python train.py --num_hidden_layers=16 --hidden_size=256 --num_attention_heads=2 --head_dim=128 --hidden_act="tanh_gelu" --norm="layernorm" --norm_eps=1e-05 --attn_scale=0.0884 --init_std_qkv=0.0146 --optimizer="soap_variant" --batch_tokens=65536 --max_seq_len=256 --doc_mask=false
Each number is 128 + 32 x the weight over its row's rms, rounded and kept within 0 to 255. Layers, rows and columns count from 0. The size above them is the row's rms in percent of the matrix's.

# layer 12 attention query, 256x256, rms 0.0841, rows 96-127, columns 160-191
size [113 105 117 118 102 106 107 112 114 109 110 108 121 116 109 119 113 119 100 110 102 116 109 101 118 111 112 104 109 110 107 110]
[[171 124  81 118 187 123 165  84 154  97 168 163 152  96 120  91 145 199 173 118 137 115 125 120 186 147 198 130 142 143  85 167]
 [129  99 133 159 115 123 157 113 131  76 137 168 141 125  73 151  87 154 111 133 167 159 150 103  82 151 133 169 130 139 118 212]
 [154 152 110 159 164 145  86 143 165 166 137 162 158 117 201 148 138  98 109  81 131 178 121 163 131 123 175 139  84 135 108  99]
 [179 145 130 168 127 175 116  94 133  90 104  99 150  85 127 102  99  80  28 101 141 118 101 102 124  54 129 115 169  72 136 133]
 [ 46 133  62 122 116 181 184 209 130 154 152 157  81 114 171 117  86 161 207 121 153 115  74  50 147 127 157 134 125 127 171 140]
 [135 211 138 138 116  93 123 172 143 133 160  76 160 128 125 109 129 143 177 106  76  64 143 125 126 111 138 103 183  74 119 158]
 [162  33 161 142  99 115  80 124 123  66 134 121 134 120  97 117 125 159 128 132 106  62 145 141 136  80 108  46 120 167 118 139]
 [167 118  89 107 118 119 109 185 150 160 124 231 131 143 159 182 121 124 105 164 169 186 133 153 143  81  67 149 169  92 103 150]
 [198 117 158 116 104 150  84 133 134 118 153 151 116 123 112  70 153  95  96  93 127 109 171 171 134 110 101  98 143 149  60 130]
 [157 154 152 109 132 120 122 110 150  98 101 109 110 148 144 120 104  57  99 172 119 144 131 146  88 119 104  93 160 123 172  88]
 [155 148 179 113  39  81 126  93 142 128 136 119 130 138  87 188 125 135  85 144 158 109  79 179  64 119 193 114 139  98 111 125]
 [123 154 101 134 120 144 113 126 138 111 160  59  89 130 145 149  99 105 163 108 100 117 111 108  98 117 144 105  98 130 187 103]
 [115  69  67 119  96  80 106 125 163 134 174 129 172 123 124 114  87 126 131  88 146 163 113 144 140 134 101 124  94 117 164 160]
 [125  94  75 109 117 160 140 143 140 108 154 131  86 135 103  99 115 115 147  80 150 126 116 144 139 154 149 118 153 101 110 137]
 [167  79 126 114 145 125 162 146 122 143 108 151 123 117 109 120  68 126 152  86 108  98 128 137 165 109 147 110 140 131 160 144]
 [127 174 155  89 137 125 139  79 157 122  96 110 127 117 169  81 136 150 108 155  84 140 120 120 148 106 149 108 133 119 122  87]
 [137 160 128 132 125 126 125 129 167 157 172  78 145 140 134 126 100  55 113 150  92 109 109 145 145 156 127 176 145 113 123 152]
 [130 138 141 120 129 139 151 102 108 150 130 147 112 109 181 144  99 180 131  63 134  95 138  87  73 139 197  86  94 119 183 145]
 [139  70 156 166 177 167 113 156 139 140 161 116 144 128 190  91 181 172 111 112 118 111 135 193 133 151 130 132  73 108 123 173]
 [141 102 136 120 109 110 104 158 203 109 132  92 144 108 109 132 138 148 160  75 125 121 153  76 194 185 200 133 139 130 156 157]
 [121 100  75  96 105 136 113 101 101  96  89 163 147 140 138 130 147  73 101 170 140 112 100 117 120  94 198 115 148 102 116 145]
 [137 100  71 169 104 151 209 141 129 113 103 116  99 141 110  96 124 148 114  86 134 113 138 134 158 158 100 137 141  67 152 119]
 [105 181  91  88  90 116 148 163 132 161 129 143 114 139 124 167 136 161 140 120 149 135 135 121 203 117  89 126 130 132 171  84]
 [147 184 111 125 160 106 130 112 166  99 132 108 138 174 148 164 122 134 121 132  71  62 104  60 190 103 113 149  88 140 140 125]
 [125 156 122 212 116 126 121  79  56  62 133 137 129 171  92 140 123 112 134 150 149 117 131 125 128 193  78 179 141 124 173 129]
 [183  97 122 121 208 171 143 145 133  81 101 139 119 152 148 165 109 178 139 144 197 200 151  58  97 144 122 165 137 118  63 118]
 [165  61 156 104 152 101  86 118 141 146 153  95  65 143 146 125 198  82 147 121 168 122  92 119  97  64  70 135  96 132 110 142]
 [ 90 108  68 142 190 109 143 102 154 133 159 124 184 113 177 155  70 117 130 157 124 154 107  86 146 142 139 130 162 149  79 138]
 [125  99 122 141  71 125 173 117 142 161 191 121 184 125 131 136 120 161 115 134 120 158 112 137 163 152 103 133 169 150 174 162]
 [132 167 136 167 112  99 150 149 170 125 186  98 114 102 118 127 140 208  90 107 104 168 122 107 165  92 126 141  94 126 111 135]
 [ 53 135 147 190 150 173 113 129 181  99 176 113 121  88 173 188 129 117 157 106 172  95 181 139 127 105 114 152  90 140  96  54]
 [151 146 133 114 122  56 137 134 164 134 119 118 107 226 197 128 161 170  93 175  93 138  71 130 106  70 127 107  87  95 104 168]]
# layer 12 attention key, 256x256, rms 0.0882, rows 96-127, columns 160-191
size [118 115 123 122 106 112 112 117 118 116 115 107 123 128 112 128 116 123 105 115 110 117 115 108 123 117 113 110 117 113 118 116]
[[144 111  73 106 156 186 159 152 125 140 157 121 145 135 143 147 126 127 118 132  79  68 195 113 228 112 106 154 132  51 130 195]
 [ 84 164 104  94 147 107 147 118 176  75 172 118  89  99  78 107  97 131 157 117 137  82 147 112  70 113 145 131 113 157 162 187]
 [183 172 114 135 152 122 138 110 182 142 179 193  78 148 122 145 134  68 136 104 116 132 139 141 190 180 114  64  84 148 105 109]
 [184 147 183  99 139 132 138 114 160 100 101 112 104 130 142 124 144  67 110 119 199  96 110 111 100 131 126 154 144 106 139 162]
 [109 127 110 130  79 162 124  91  84 144 103 102 122  59  97 126 110 111 168 114  98 150  71 125 166 156 128  94 107 119 178  77]
 [124 110 141 154  83 158 121 138 141 139 227 102 137 120 145  63  97 117 159 106 162  56 178 172 156  89 105 125 158 153 141 105]
 [149  80  67 144 136 123 109 175 114 106 129  92 114 172  99 118 106  88  62 130  57  91  56 176 140 135 145 151 107 140 106 140]
 [175 109 113 135  95 150 111 127 149 130 179 179  89 177 117 172 106 112 105 167 169 174 175 130 151 119 122 140 123  80 148 149]
 [150 100 125 111 130  71 128 100  74 111 153 105 106 164 120 150 186 121  86 108 124 150 150 107 112 130 116  75 119  99  59 128]
 [ 93 246  99 136 158 140 129  96 148 175 151 205 193 140 101 104  52 189  71 121 199 114 142 153 167 115 100 127 189 115 123 114]
 [ 94 139  82 138 118  86  52 131 148 197 140 175 112 175 132 119 166 141 130 183 161 145 105 151  67 124 175 108 185  66 104 134]
 [ 67 138 132 136 128 172  95  93  96 147 147  49 103 181 127 155 152 179 176  84 128 104  55  81 164 163 124 145 154 120 158 139]
 [121  90 121 161 125 146 121 114 154 150 143 142 118 108 180 103  95 138  84  99 158 194 145 164 154 157 133 151  53 111 158 127]
 [189 108 131 131  92 143 152  74 100  97 181 168 141 179  86 169 150 142  89  69 164  80 143  99  85 146 168 124  92 178 105 118]
 [160  83 109 127 124 130 135 155 121 158 149 121 107  90  92 170 109 174 104  90 148 115 181  97 139 140  76 107 166  85 155 126]
 [173 163 139 106  67 117  78  37 132 178 138 105 117 147 143  81 153  91 132 150 115 141 125 136 159 136 146 149 154  98 141 108]
 [133 144 159  99 160 135  96 146 105 116 185 137 120  83 183 168 104 124 185 142 165 134 118  95 134 173 144  95 141  76 108 133]
 [114  80 164 143  84 106  92 118 104 147 140  68 111 151 123 159 150 119 128 163 180 119  86 109 129 117 181 160  90  94 152 150]
 [115 138 135 166 140  92 149  36 138  78 126 177  93 120  82 179 140 125 139 167 125 127 151 166 157 116 131 150  78 132 109 147]
 [125  76 114 129 126  87 140 171 178 161 177 138 104 135  91 103 173 156 165 119 110 136  96 115  61 184 154  75 154 138 176 116]
 [167 142  84 126 181 159  96 192  93 143 163  65 152 185 114 163 126 156  71 121  55  99  95 104 105 127 137 151 156 180 104 117]
 [135 134  85  83 144  97 168 107 110 155 117 174  91  69 125 140 171 143 132 149 144 121 136  81 166 105 164 135 124 109 170 143]
 [143 134 181  90 111  86 114 152 100 166  75 153 140 127 121 122 166 191  91 116 136 121 185  98 142  98 101  87 128 106 134 113]
 [157 126 182 126 126 165 150  79 180 136 171 144 158 108 188 132 114 104 172 106 119  95 109 102  82 125  55 139 166 109 154 114]
 [113 142 117 139 148 110  85 144 170  93  90 141  78 144 129 110 108 176 155 116 109 137 137  99 158  93 109 161 147 132 163 109]
 [174  81 102 106 132 105 137 144 100 127 118 100 158  87 115 130 104 146 174 140 196 109 111 151 114 167 124 174 131  84 117 192]
 [152  63 111 129  92 129 144 131 168 150 146 114 108 124  94 145 154 144 115 122 167 109  83 121 118 150  86 171 136 144 115  55]
 [150  67 158 126 178 124 161 146 105 126 153 126 158 156 135 141 171  96 115  92 165 158 123 106 171 120  89 114  58 137 102 131]
 [103  88 112 112 125 117 158 153 109 143 152  82 125 149 134 183 128 115  92 124 155 159 138 118 128 126 132  79 146 158 162 101]
 [142 140 170 127  77 115 169 122 153 131 147  48  92 121 137  95 163 123 138 129 143 112 102 146 146  78  95 128  70  97 121  84]
 [121 139 139 114 163 151 139 157 173 136 153 165 103  40 133 116  85 114 152 108  88 152 161 178 124 100 140  89 163 111  93 105]
 [119 110 155 142 119 122 146 153 196 166 130 164 131 171 156 156 176 131 122 168 108 121  74 106 119 129 131  72 128 116 133 137]]
# layer 12 attention value, 256x256, rms 0.0797, rows 0-67, columns 160-191
size [117 121 115 123 128 115 125 118 114 113 116 113 124 118 117 109 114 115 111 122 126 114 114 118 107 116 116  99 119 121 119 114 124 114 107 110 118 111 114 116 116 113 115 114 119 121 120 126 112 115 111 108 113 116 123 123 117 122 127 121 122 118 114 126 116 119 114 109]
[[131 176 156 132  43 156 132 166 148 103  92  98 198  88 119 141 153 129  89  95 144 126 174  46 145 119 124  36 129 138 163 128]
 [ 76 144 146 135 151  79  96 113 100  78 172 182 104 174 156 128 128 100 145 183 135 101 123 171 121  87 131 125  92 125 125 186]
 [174  91 146 174  63 174 156 117 125 166 124 146 151 134 139  94  93 198 154  84 121 126 109 113 125  95  84 132 137 114 115 152]
 [157 117 135 135 141 145 139 117  85  56 130  85 152  83 164 155  93 163  98 148 102 126 106 172 121 135 112 103 120 111 162 116]
 [ 82 111 128 147 130  96 176 194 100 155 156 125 111 121 108 146 121  83  98 122 108 166 110 168 146 209 117 119 132  75 159 137]
 [107 197 150 135  99 133 153 165 173 101 176 109 179 194 103 138 153 106 174 110 173 100 127  62 118 183 136  81 116 162  70 138]
 [111 130  72 124 169 154 127 116  89 135 140 137 108 175  94  99 131 154 182 163 159  54 179 124  96 132  79 125 120 106 154 151]
 [118 173  74 152 148 135 138 138 127 170  40 126 165  82 131 118 137 155 131  72 186 105 132 146 192 144 118  84  93 120  66 139]
 [130 163 150 123 148 144 171 129 165 124  96 127 151 116  86 171 124 129 118 132  42 119 127 138  97  93 143  91 122 152 186 112]
 [110 118 112 162  66  94 145 161 113 119  93  90  84 112 114 165 134 132 151  92 114 110  97  83 103 151 106 160 124 103 110 155]
 [151 127 185 146 117 143 148 133 157  77 171 124 143 112 107  79 152 127  99 195 124 146 156  95 102 182 123 122  58 116 149 129]
 [ 79 150 129 128 146 110 114 128 116 123 169 102 116 160  92 122 147 142 138 130 142 109 109 102  85 108 104 146  78 128 145 165]
 [113 145 181 136 129 136 114 107  73 133 174  91 132 196 141 152 148 190 134 162 140 110 142  73 117 152 156 164  91 182  39  75]
 [114 152 112 148 190  95 151  52 160  95  80  69  91  86  19  76 118 119 205  96 139 114 107 111 130 148 182 128 134 106 142 124]
 [141 120 115 136 102 130 132 207 131 165 124 101 141 140 165 124 137  70 129 140 129 117  60 177 175 128  51 141 101 108  69 109]
 [139 112 129 111 100  95  89 120 103 141 107  97 120 161  97 114 176  99 138 116 130  98 111  90 111 165 109 157 140 107  68 120]
 [143 184  82 114 143 105 151 152 156 180 164 113 130 158  96 120 142 128 116 206 117 138 124  81  82 134  90 111  87 113 123 107]
 [158 139 111  89 152 145 155  35 133 121 179 137 121 145 178 155 117  55 132 147  93 131 128 129 155 181 157 200 139 117 146  83]
 [106 108  99  93  87 138 221 146  98 167  96 142 157 121 141 121  49 113  58 138 173 185 185 114 132 162 158  48 166 157 102 159]
 [137 152  63 156 125 118 128  74 147 157 151 154 137 123 116  83 118 170 141 191 117 146 181  76 133 160 124 106 110 202 126 164]
 [ 85 101 169 125 112 158 113 183 116 133 106 164 100 145 173 146 132 163 106 115 113 118 127 105 114 102 119  95 166 180  91 151]
 [112 158  77 141 130 156 135 107 150 134 139 132  74 157  89 140 131 136 126 117 157  87 157 154 150 120 148 115 150 113 162  77]
 [110 115 107 116 136 129 122 132 155  80 123 144  53 162  72 153 151 148 125 126 134 140 102 134 105 176  46 129 172 157  67 138]
 [ 80 145 113 151  83 148 116 179 140 138 186  96 150 117 129 167 104 127 103 143 159  78 153 110  87  86 121  81 172 134 151 109]
 [126 165 117 115 113 179 146 114 140  90 144 131 122 174 150 133 183 204 124 111 136 170 125 170 109 130 119 124 171  94 100 128]
 [133  99  91 117 152  88  81 123 167 128 135 100 151 205 130 122 139 120  95  73  81 144 102 132 136 118 102 167 118 160 137 124]
 [ 90 145 123 138 119  69 162 131  83 167 118 157 147 129  99 147 169 106 124  75 169 138  95  73 180 154 190 131 131 105  98 106]
 [162 134 132 114 123 127 134 175  86 107  99 151 124 104  87 132 139 205 107 160 148 173 100 172 112 149 189 143 133 170 160 110]
 [122 152 120 161 108 173 197 134 163 156 112 146 190 158 119 167 175 167 159 160 148 133 130 124 152 173 109  76 130  99 163 172]
 [ 75 150 151 187 127  62 178 102 130 155 154 124 133 156 207 109 129 143 131 171 154 161 116  74  58 148 152 150 149 115 132 188]
 [124 126  92  87 118 116 136 127 173 145 149 114 169 171 104  96 105 127 104 135 130 104 132 108 163 162 151 130 158  70 152 148]
 [ 83 113 130  98 132 141 163 140 126 140 166 150 129 184 129 154 155 164 140 117 121 175  53 182 106 172 109 124 167 135 137  99]
 [106 170 138  97 155 151 136 178  87  64 117 102 131 157 138 135 148  70  96 139 108 105 105  84 117 169 166 139 132 137  91 156]
 [196 114 180 214 176 190 141 117 155  78 110 130 165 123 141 124  89  61  84 118 106 169 141 155  86  62 114 146  97 109 181 161]
 [ 98 115 138  84 128 171 143 152 120 119 146 122 108 136 108 127 115 147 118 169 136 116 155 115 119 172 154  98 127 137 149 153]
 [ 74 131  85 147 152 162 135 185 109 159 135 153 207 108 105 184 198 156 170 154 196  65 147 140 131 116 101 179  80 159 140  95]
 [191 118 135 158 111  37  96 116 105  81 130 132 139 102 127 131 122 131 112 119 184 127  84 146 167 140 100 214 148 166 118 179]
 [182  74 108 146  65 103 120 129 143 134 127 125 164 117 148 142 133  92 155 104 134 157 102 134  90 146 133 133 175  59 121 152]
 [107 139 158 153 113 156 179 149 108 162 118 118 111 126 123 154 128 150 155 148 167  86 130 105 105 176 110 139 127 158 112  90]
 [114 149 122 149 129 189  55 133 153 112  99 120  99 102 135 117 150 139  73 126 134 134 142  96 156 175 133 132  54 160 146 147]
 [137 160 135 132 110 109 112 138 148 157 179 108 136 169  95 158 148 106 109 140 142 205 109 150 150 182 128 145 152 141 192 114]
 [ 92 128 161 136 175 171 117 150 120 171  86 129 107 135  87  98 140 121  77 118  77 137 128 138 164 144  32  76 128 177 145 136]
 [150 113 125  88 120 127 153  99  85 117 147 134 176 158 145 116 137 114 106 104 134  78  87 112 148 179 115 130 163 147 193  94]
 [145 135  98 112 164 125 136 147 151 151 115 159 133 142 168  93 128 151  73 128 143 118 182 108  50 104 200 154 121 164  81 164]
 [145  91  71 121 174  89 160  98  75  93 153 148 143 139 173 119 129  94 158 121 147 144 134 169 110 144  99  99  42 119 165 150]
 [ 77 181 142 149  80  91 113 170 102 115 165 113 118 143 117 170 181 157 119 141 138  76 131 169  97 139 141 135 127 106 111 151]
 [113 144 158 112 136 183 159 171 117  81 129 161 142 112 127 149  97  99 148 177 112  99  80 102  73 119  98 171 129 150 148 106]
 [188 141 126 173 103 149 146  95 153 141  89 160 133  91 132 178 183 123  69 113 122 133 108 173 123 123 125 127 100  90 120  97]
 [ 84 118 127 114 138  96 132 136 162 127 124 139 159  94 117 129 175 151 100 168 116 147  94 112  96  83 151 142 113 138 153 137]
 [142 127 138 129  99 142 133 175 149 169 135  99 111 138 105  86 169 159 146 142 119 121  83  98  92 125 118 143 127 156  94 106]
 [139 144 167 171 136  95 159 115 112 127 166  95  83 199 102 132 106 123 166 111 147 135 157 160 132 143 126  78  93 122 147  66]
 [143 138 130  96 148 149  70 131 129 125 141  90 144 125 123 143 161 192 113  91 119 132 132 126 112 125 128 144 108 164 112  82]
 [130 110 150 135 158 167 142 147 109 182 146 107 153 152 146 115 108  86 185  70 123 128 146 137 169 134 133 121 132  95 149 114]
 [127 145 193 143 156  93 111 124 115 148 112 133 123 120 139 114 145 149 142 130 149 211 177 115 104 107 195 176  96  79 168 104]
 [169 113 157 122 187 108 130 111 123 133 144  99 181  95 119 126 136 137 121 165 170 136 118 125 154 104  94 109 152 119 161  30]
 [119 114  89 122 130 100  99 138 147 130 147  81  77 145 164 134  46 172 148  81 119 135 141  93 140 136 126  78 126 200 120 122]
 [ 68  89  66 172  68 159 123 119 104 115 145 134 127 131 129 145 131 117 157 153 160 124 139 133 123 126  88 147 154  91 156 169]
 [121 145 104 131 105 121 140 105  74 113 105 116 185 174  29  92 164 145  66 130 164 156  88 175 144 189 153 163 100 152 101 151]
 [170 157  90 109 189 169 108 120 143  88 111  92 130  99 110 142  59  88  60 189 130  79  73 152  63 150 113  89 151 144  68 115]
 [156 139 119 160 181 173  77 154 131 174 135 174 164  69 136 114  96 131 101 187 129 100  73  75 141 148  83  99 157 123 116  91]
 [149 130 146 143 114 112 149  66  93  85 167 136 180 168 196 104 152  68 109  99 157 160  87 134 130 169 105  79  95 143 172  97]
 [131  68 118 123 125 158 142 138 144 137 145  95  82 110 125 150  98 102  98  85  76 159 137 138  82 103 171 100 158 153  88 114]
 [ 82 144 157 150 178  85 135 104 112 184  94 142 170  75 164 137 149 100 155 120 156  90 229 105 104  87  72 116 119 133 120 145]
 [169 126 128 138 123 142 181 136 152 155 144 106 114 136 151 137  78 130 156 115 117 156 119 124 153 129 193 171 145  39  75 161]
 [131 125 142 140  66 130 105 137 136 147 131 143 116 153 142 134 113 160  94 120 141 107 162 201 192 127 155 159 102 136 213  89]
 [ 96 132 151  71 189 123 121 160 133  67 185 110 172  84 167 157 143  87 131 152 121 101 153 144 138 149 154 140  71 145 189 149]
 [134 148 120 129 154 116  87 117  89 132 141  92  99 126 149 157  89 148 135 133  82 118 136  81 163  75 107 127 132 131 145 101]
 [137 119 139 116 106 122  69 109  95  56  90 221 177 113  86 120  95 118 107 180  91 143 122 100 152 103 107  93 136 120  88 145]]
# layer 12 attention output (transposed), 256x256, rms 0.0817, rows 0-67, columns 160-191
size [112 116 116 119 125 112 123 119 114 111 112 111 122 115 112 112 113 116 110 120 127 117 113 119 112 116 112  99 120 118 118 111 124 113 106 109 116 112 115 120 113 110 110 116 119 120 119 125 115 117 109 108 112 115 124 121 115 122 122 122 117 117 112 127 116 117 116 109]
[[128  50 118 101  78 106 130 105 121 168 158 121 135 125 113 168 153 124 113 176 142 120 151 165  74 101  91  79  88 121 139 156]
 [151  83 123 114 133 143 114 136 134 142 157  90 179 107 143 168 141 137 139 109 164 138 117 120 148 149 145 113 127 125 121 155]
 [159  71 138 152 125 104  56 129  57 182 108 128 103 133 140 148 108 155 177 163 140  84 107 124 184 111 109 130 102 117 130  64]
 [ 72 160 110 134 109  81 184  94 171  92 158 103 153 113  94 195 152 173 131 155 124 113 187 165 181 176 174  99 125 109  80 193]
 [172  88 192 162  25  93 140 134 142 116 164 123 134  96 107 143 155 141 126 119 114  68 122 159 110 141 168 127 104 151  99 111]
 [ 98 108  82 156 155 100 122 146 129 138 143 158 111 183 102 200 139 160 109 113 207 126 111 162 181 134 136  83  94 112  84 124]
 [152 151 109  79 121 156 109  52 170 164 123 143 176  68 146 149 111 136 182 181  85 129 127 153 152 166 114 141  73 125  77 152]
 [ 83 119 111  82 128 111  81 154 117 164 192 157 104 110 150 118 119 125  60  98 166 138 140  47 107 184  96 130  99 141 128 100]
 [117 180 137 106  68 116 138  81 151  92  91 111  77 116  75 134 125 177 128 119  77 151 150 185 130 138 132 103 114 153  72 174]
 [141 109 138  96  89 100 161  86 200 122 128 134 137 123  91  96  99 166 114 142 163 143 123 126 147 107 112 126 128 154 152 135]
 [166 126 117 132 150  82 178 145  98 118 141 165 162 122  91 146 153  63 121  90 112 144 138 125 149 174 131 112 120 121 181  89]
 [191 121 175 194 145  77 118 123 119  93 168 139 115  75  95 139 116 108 104  97 139 118  80  61 137 130 113 149 114 158  96 156]
 [127 130  39 122 176  88 123 116 117 110 123 139 182 102 162 151 108  79  87 115 143  88 176  88 141 142 140  69 142 133 117 188]
 [164 108 161 153 125  82 154 107  69 131 166 166 158 103  88 144  98 112  62 190 145  72  93  88 116 127  73 147 106 187  97 106]
 [121 109 163  58 134  93 115 108  83  92 151 107 137 102  58 165 108 152 165 143 137 153 115  79 174  84 142 138 163  83 151 151]
 [176 155  93 142 145  91 129 115 185 159 108 134  87  83 123 122 114  91 143 190  99 166 121 156  94 116  61 160  86  84  96 176]
 [184 108 117 136 168 143 107 115 135 195  99 172  85 147  89 130 133  92  72 104 128 101  60 148 193 135 114 146 117 128 193  92]
 [152 114 165 144 121  82 101  88 118 170 122 131 100 153 111 157 163 119 142  78  72 155 177 131 154 163 105 137 167 131 110 118]
 [ 79 109 150  83 171 104 155 125 201 157  87  80 177 113 210 107 141 149  84 186 182 105 107 149 108 145 144  77 118 156  99 121]
 [129 118  82 142 141 125 143 108 105 158  90  82 167 181 153 160 102 100 147  68 134 104 112 192 173 134  79 165 216 160  84 183]
 [ 97 121 118 135 179 160 119 119 177 130 157 162  96 116  98 139 129 145  90 145 112  96 129 138  95  56 163 128  75  42 112 122]
 [123 102 127 172 132 125 112 115  67 142 198 108  62 153 171 120 119 123 173 160 130 154 170 145 145 127 139  45  97 122 125 108]
 [ 90 104 131 170 159  74 120 107 141 123 131 150  85 124  98 145 110  76 151 130  97 107 138  95 180 103  42 100 141 127 142 119]
 [166 162 156 153  53 118 100  95  97 142 110 129 158 161 132 119  75 170 113 109 139 111  78  98 135  65  91  17 116  77 114 136]
 [134 175 136 176 140 100 141 111 147  95 102 124 127 156 184  77 171 126 120 129 111 104 188 133 179 152 170 120 123 113 157 138]
 [138 147  99 115 136 108 122 147 124 133 158 115 145 118 154 114 126 148 140 136  99 130 125 111 143 146  86 123 156 145  94  59]
 [108 108 166 131 145 104 165 187 158  79 123 200 110 115  77  79 131 184 152 130 136 136  55  72 123 104  84 104 123 126 172 139]
 [102 173 134 157 137  78 107 157 140  99  76 162 120 112 134  91 167  70 168  60 121 117 141 144 151 114 114 114 134 152 146 158]
 [ 86 108 184 153  70 126 130  87 150 111 119 122  85 110 120 111 102 100 148 134 112 147 130 183  50  83 191 129 186 183 135 142]
 [125 143 127 129 149 143 170 172 117 111  89 159 103 140  88 159 109 100 104 109 207 221 130 151 150  76 147 114 144 112 125 140]
 [170 131 133  85 113 102 121  87 145 156 140 148 130 193 111 158 116 130 112  65 166 137  89 150 106 129 174  83  85  92 163 115]
 [127 114 162 160  89  73 128 127 136  67  75  76  77  82 169 146 106 133 103 177 111 156 133 156  76 176 138 108 173 122 117 132]
 [ 98 166 171 105 119 151 138 101 114 115 116 111 147 141 123 129  98 143 103 174 132  98  96 120 155 161 103  71  94 168   3 149]
 [101 146  32 149 113 121 166 131 128 158 180 189 100 142 111 104 102 126 153 140  87 134 104 197 131 111 108 113 129 137  77 126]
 [ 87  63 131 118  50  63 114  75  81  87 128 122 165 135 102 150  91  75 124 204  82 115 112 183 135  89 104 107 128 104 100 168]
 [138  69 154 116 128 154 161 114 172  73 153 118  50  47  83 181 110 126  97  78 135 154 132  41 111  90 168  95 142 120 114 188]
 [120 175 139  90 196 187 106  97  96 151  81 170 124 117 130 164  96 148 168 135  62 154  84 142 193  88 179 168  88 119 185 145]
 [ 96 143 122 140 168 102  95 100 156 124 171 191 118  96 162 203 122 149 160 117 181 198 129 111 135 125  88 108 193 139 102 119]
 [ 88 129 135 113  94 101 216  96 105 124 125 140 113 132 100 120 151  97  97  86 160 153  88 125 116 113 102 176 176 154 109 196]
 [111 117 112 118 128  82  86 117  64 131 146 146 132 128 125 134  80 125 144 134 159 150  96 180 122 149 116 126  89 134 158 141]
 [ 50  95 165 157 156 127  99 119 103 126 129 139  98  82 115 137 150  28 127 175 112 110 132 151 114 149  97 159 112 136 142 103]
 [117  73  94 163 175 104 147 204  90 135 143  94 120 176  70 135 141 139 120 105 123 170 170 132 112 255 123 123 146 140 185 161]
 [131 132 134 146  67 170 146 163 132 131 134 142  90 158 122  91 108 131 175 104  93 139 124 114 147 170 151 118  93 138 119 127]
 [167 163  92 102 152 153 170 115 123 111 126 100 108 144 105 138 142 123 133  58 127 184  99 103  91 170  92 132 129  70 167 170]
 [138 137 119 144 142 120 165 144 123 141  86 134 137  96 133 139 131 145 153 114 157 117 130 151 162  88 120 140 138 145  93 106]
 [115 111  89 155 199 205 108 156  80 142 119  89 209 169 130 144 107 143 138 130 143 136 101  98 174 183 109 159 114 137  96 163]
 [115 130 114 122  69 163 186  96 140 123 137  88 180 127 101 102 117 129 141 113  56 121 194 124 138 160 110  94  93 123  79 127]
 [100 190 187  86 166 114 102  59 130 184 176 121 107 161 155 137 159 145 140 172 118 134 111  98  63  70 147 187 133 103  74 122]
 [139 134 154 171 166 159  67 158 162  85 145  34 136 123 115 114 131 161  94 152 122 140 110 137 158 127 173 169 174 102  63 119]
 [163 148  95 140 111 146  79 125 182 150 142 209 125 164  85 153 101  86  98 165 135 156 149 139 141 113 126 153 144 105  98 127]
 [173 172 130 133 119 207 184 114 135 157 122 160 110 123 120 185 153 132 141 116 194 182 101  96 129 192  94 136 105 150 137  76]
 [119 144 105 127 185 141 112  93 140 100 136 109 142 100 127 152 180 118 158 167 114 123 212  66 175  80 129 184 176 144 131 179]
 [116 132 119 109 164  94 154  80 107 139 111 114 142 157 120 183 125 116 116 104 158 108 153 103 169  96 104  78  41 128  90 102]
 [125 166 116 144 167 135 150 164  86  65 138 150 139 121 161 126 153 122 136 128 148 124 156 124 132 140 175 151  98  95 153  94]
 [124  82 149 141 126 101 102 116 121 166 175 163 194  75 113 125 161 140  69 147 120 103 118 114 152 180  86 138 140  98 156  81]
 [ 80 105 146 105 121  76 131 178  55 128  93 121 131 154 123 196 158 180 106 131 154 189 110 103  42 180 152 185 181  85 167 101]
 [150 123 155 111 133  69 115 151 165 117 179 134  64 136 160 162 171 132 120 134 132 105 119 149 132 139 130 137 172 110 192 123]
 [147 108 105 153 121 123  76 120 204 136 109  73 107 140 139 159 143 158 145 117 179 165  86 144 214  94 165 150 124  86 152 127]
 [167 139 198  88 116 205 102  84 119 128  88 141 173 133 124  49 137 158  98 150 144 130 128 148 115 136 172 133 141 192 133 102]
 [ 92 142 130 143 159  80 142  88 148 108 145 125 125  49 150 124 100 174 142  97 121 151  82 122 157 163 117 130 120  71 121 182]
 [109 132 161  99 161  80 172 171 188  86 129 143 138 100 100 152 175 131 161 115 106 129 101 147 142 123 151  93 114 116 138 143]
 [ 50 113 119 153  90  94 108 150 157 166 141 159 159 107 154  77 162 138 118 138 155 158 148 136 124 121 128 171 148 135  56 145]
 [124 124 110 104 129 157 129 137 100 162 103  61 137 142 128 139  85 151 144  81  93 101  97  69 135 146  63 147 123 152  98 165]
 [107 143  96  89 124  71  62 137  47 137 162 117 116 140 138 149 116 103 122 111 103 171  81 136 137  83  99 131  83  90 143 119]
 [134 155 171 120 126 110 105 213 137 109 159 121 112 182 117  88 135 157 137 162 158 124 138 161 103  81 161 149 107 200 148 116]
 [152 169 121  93 146 130  97  99 111 130  81 137 183  90 131 189  86 110 149 107  72 101 123 173 152 107 172  81 148 139 141 167]
 [105 141 109 106 133 127 106  88 138 119 164 156 144 132 123 110 168 116  72 141 135 108 107 139 134 127 110 203 112 107  87 122]
 [131 172  79 171 134 138 149 100 131 119 109 131 118 131  76 193 135 168 144 105  85 152  68 100 156 141 136  79  80 165 127 128]]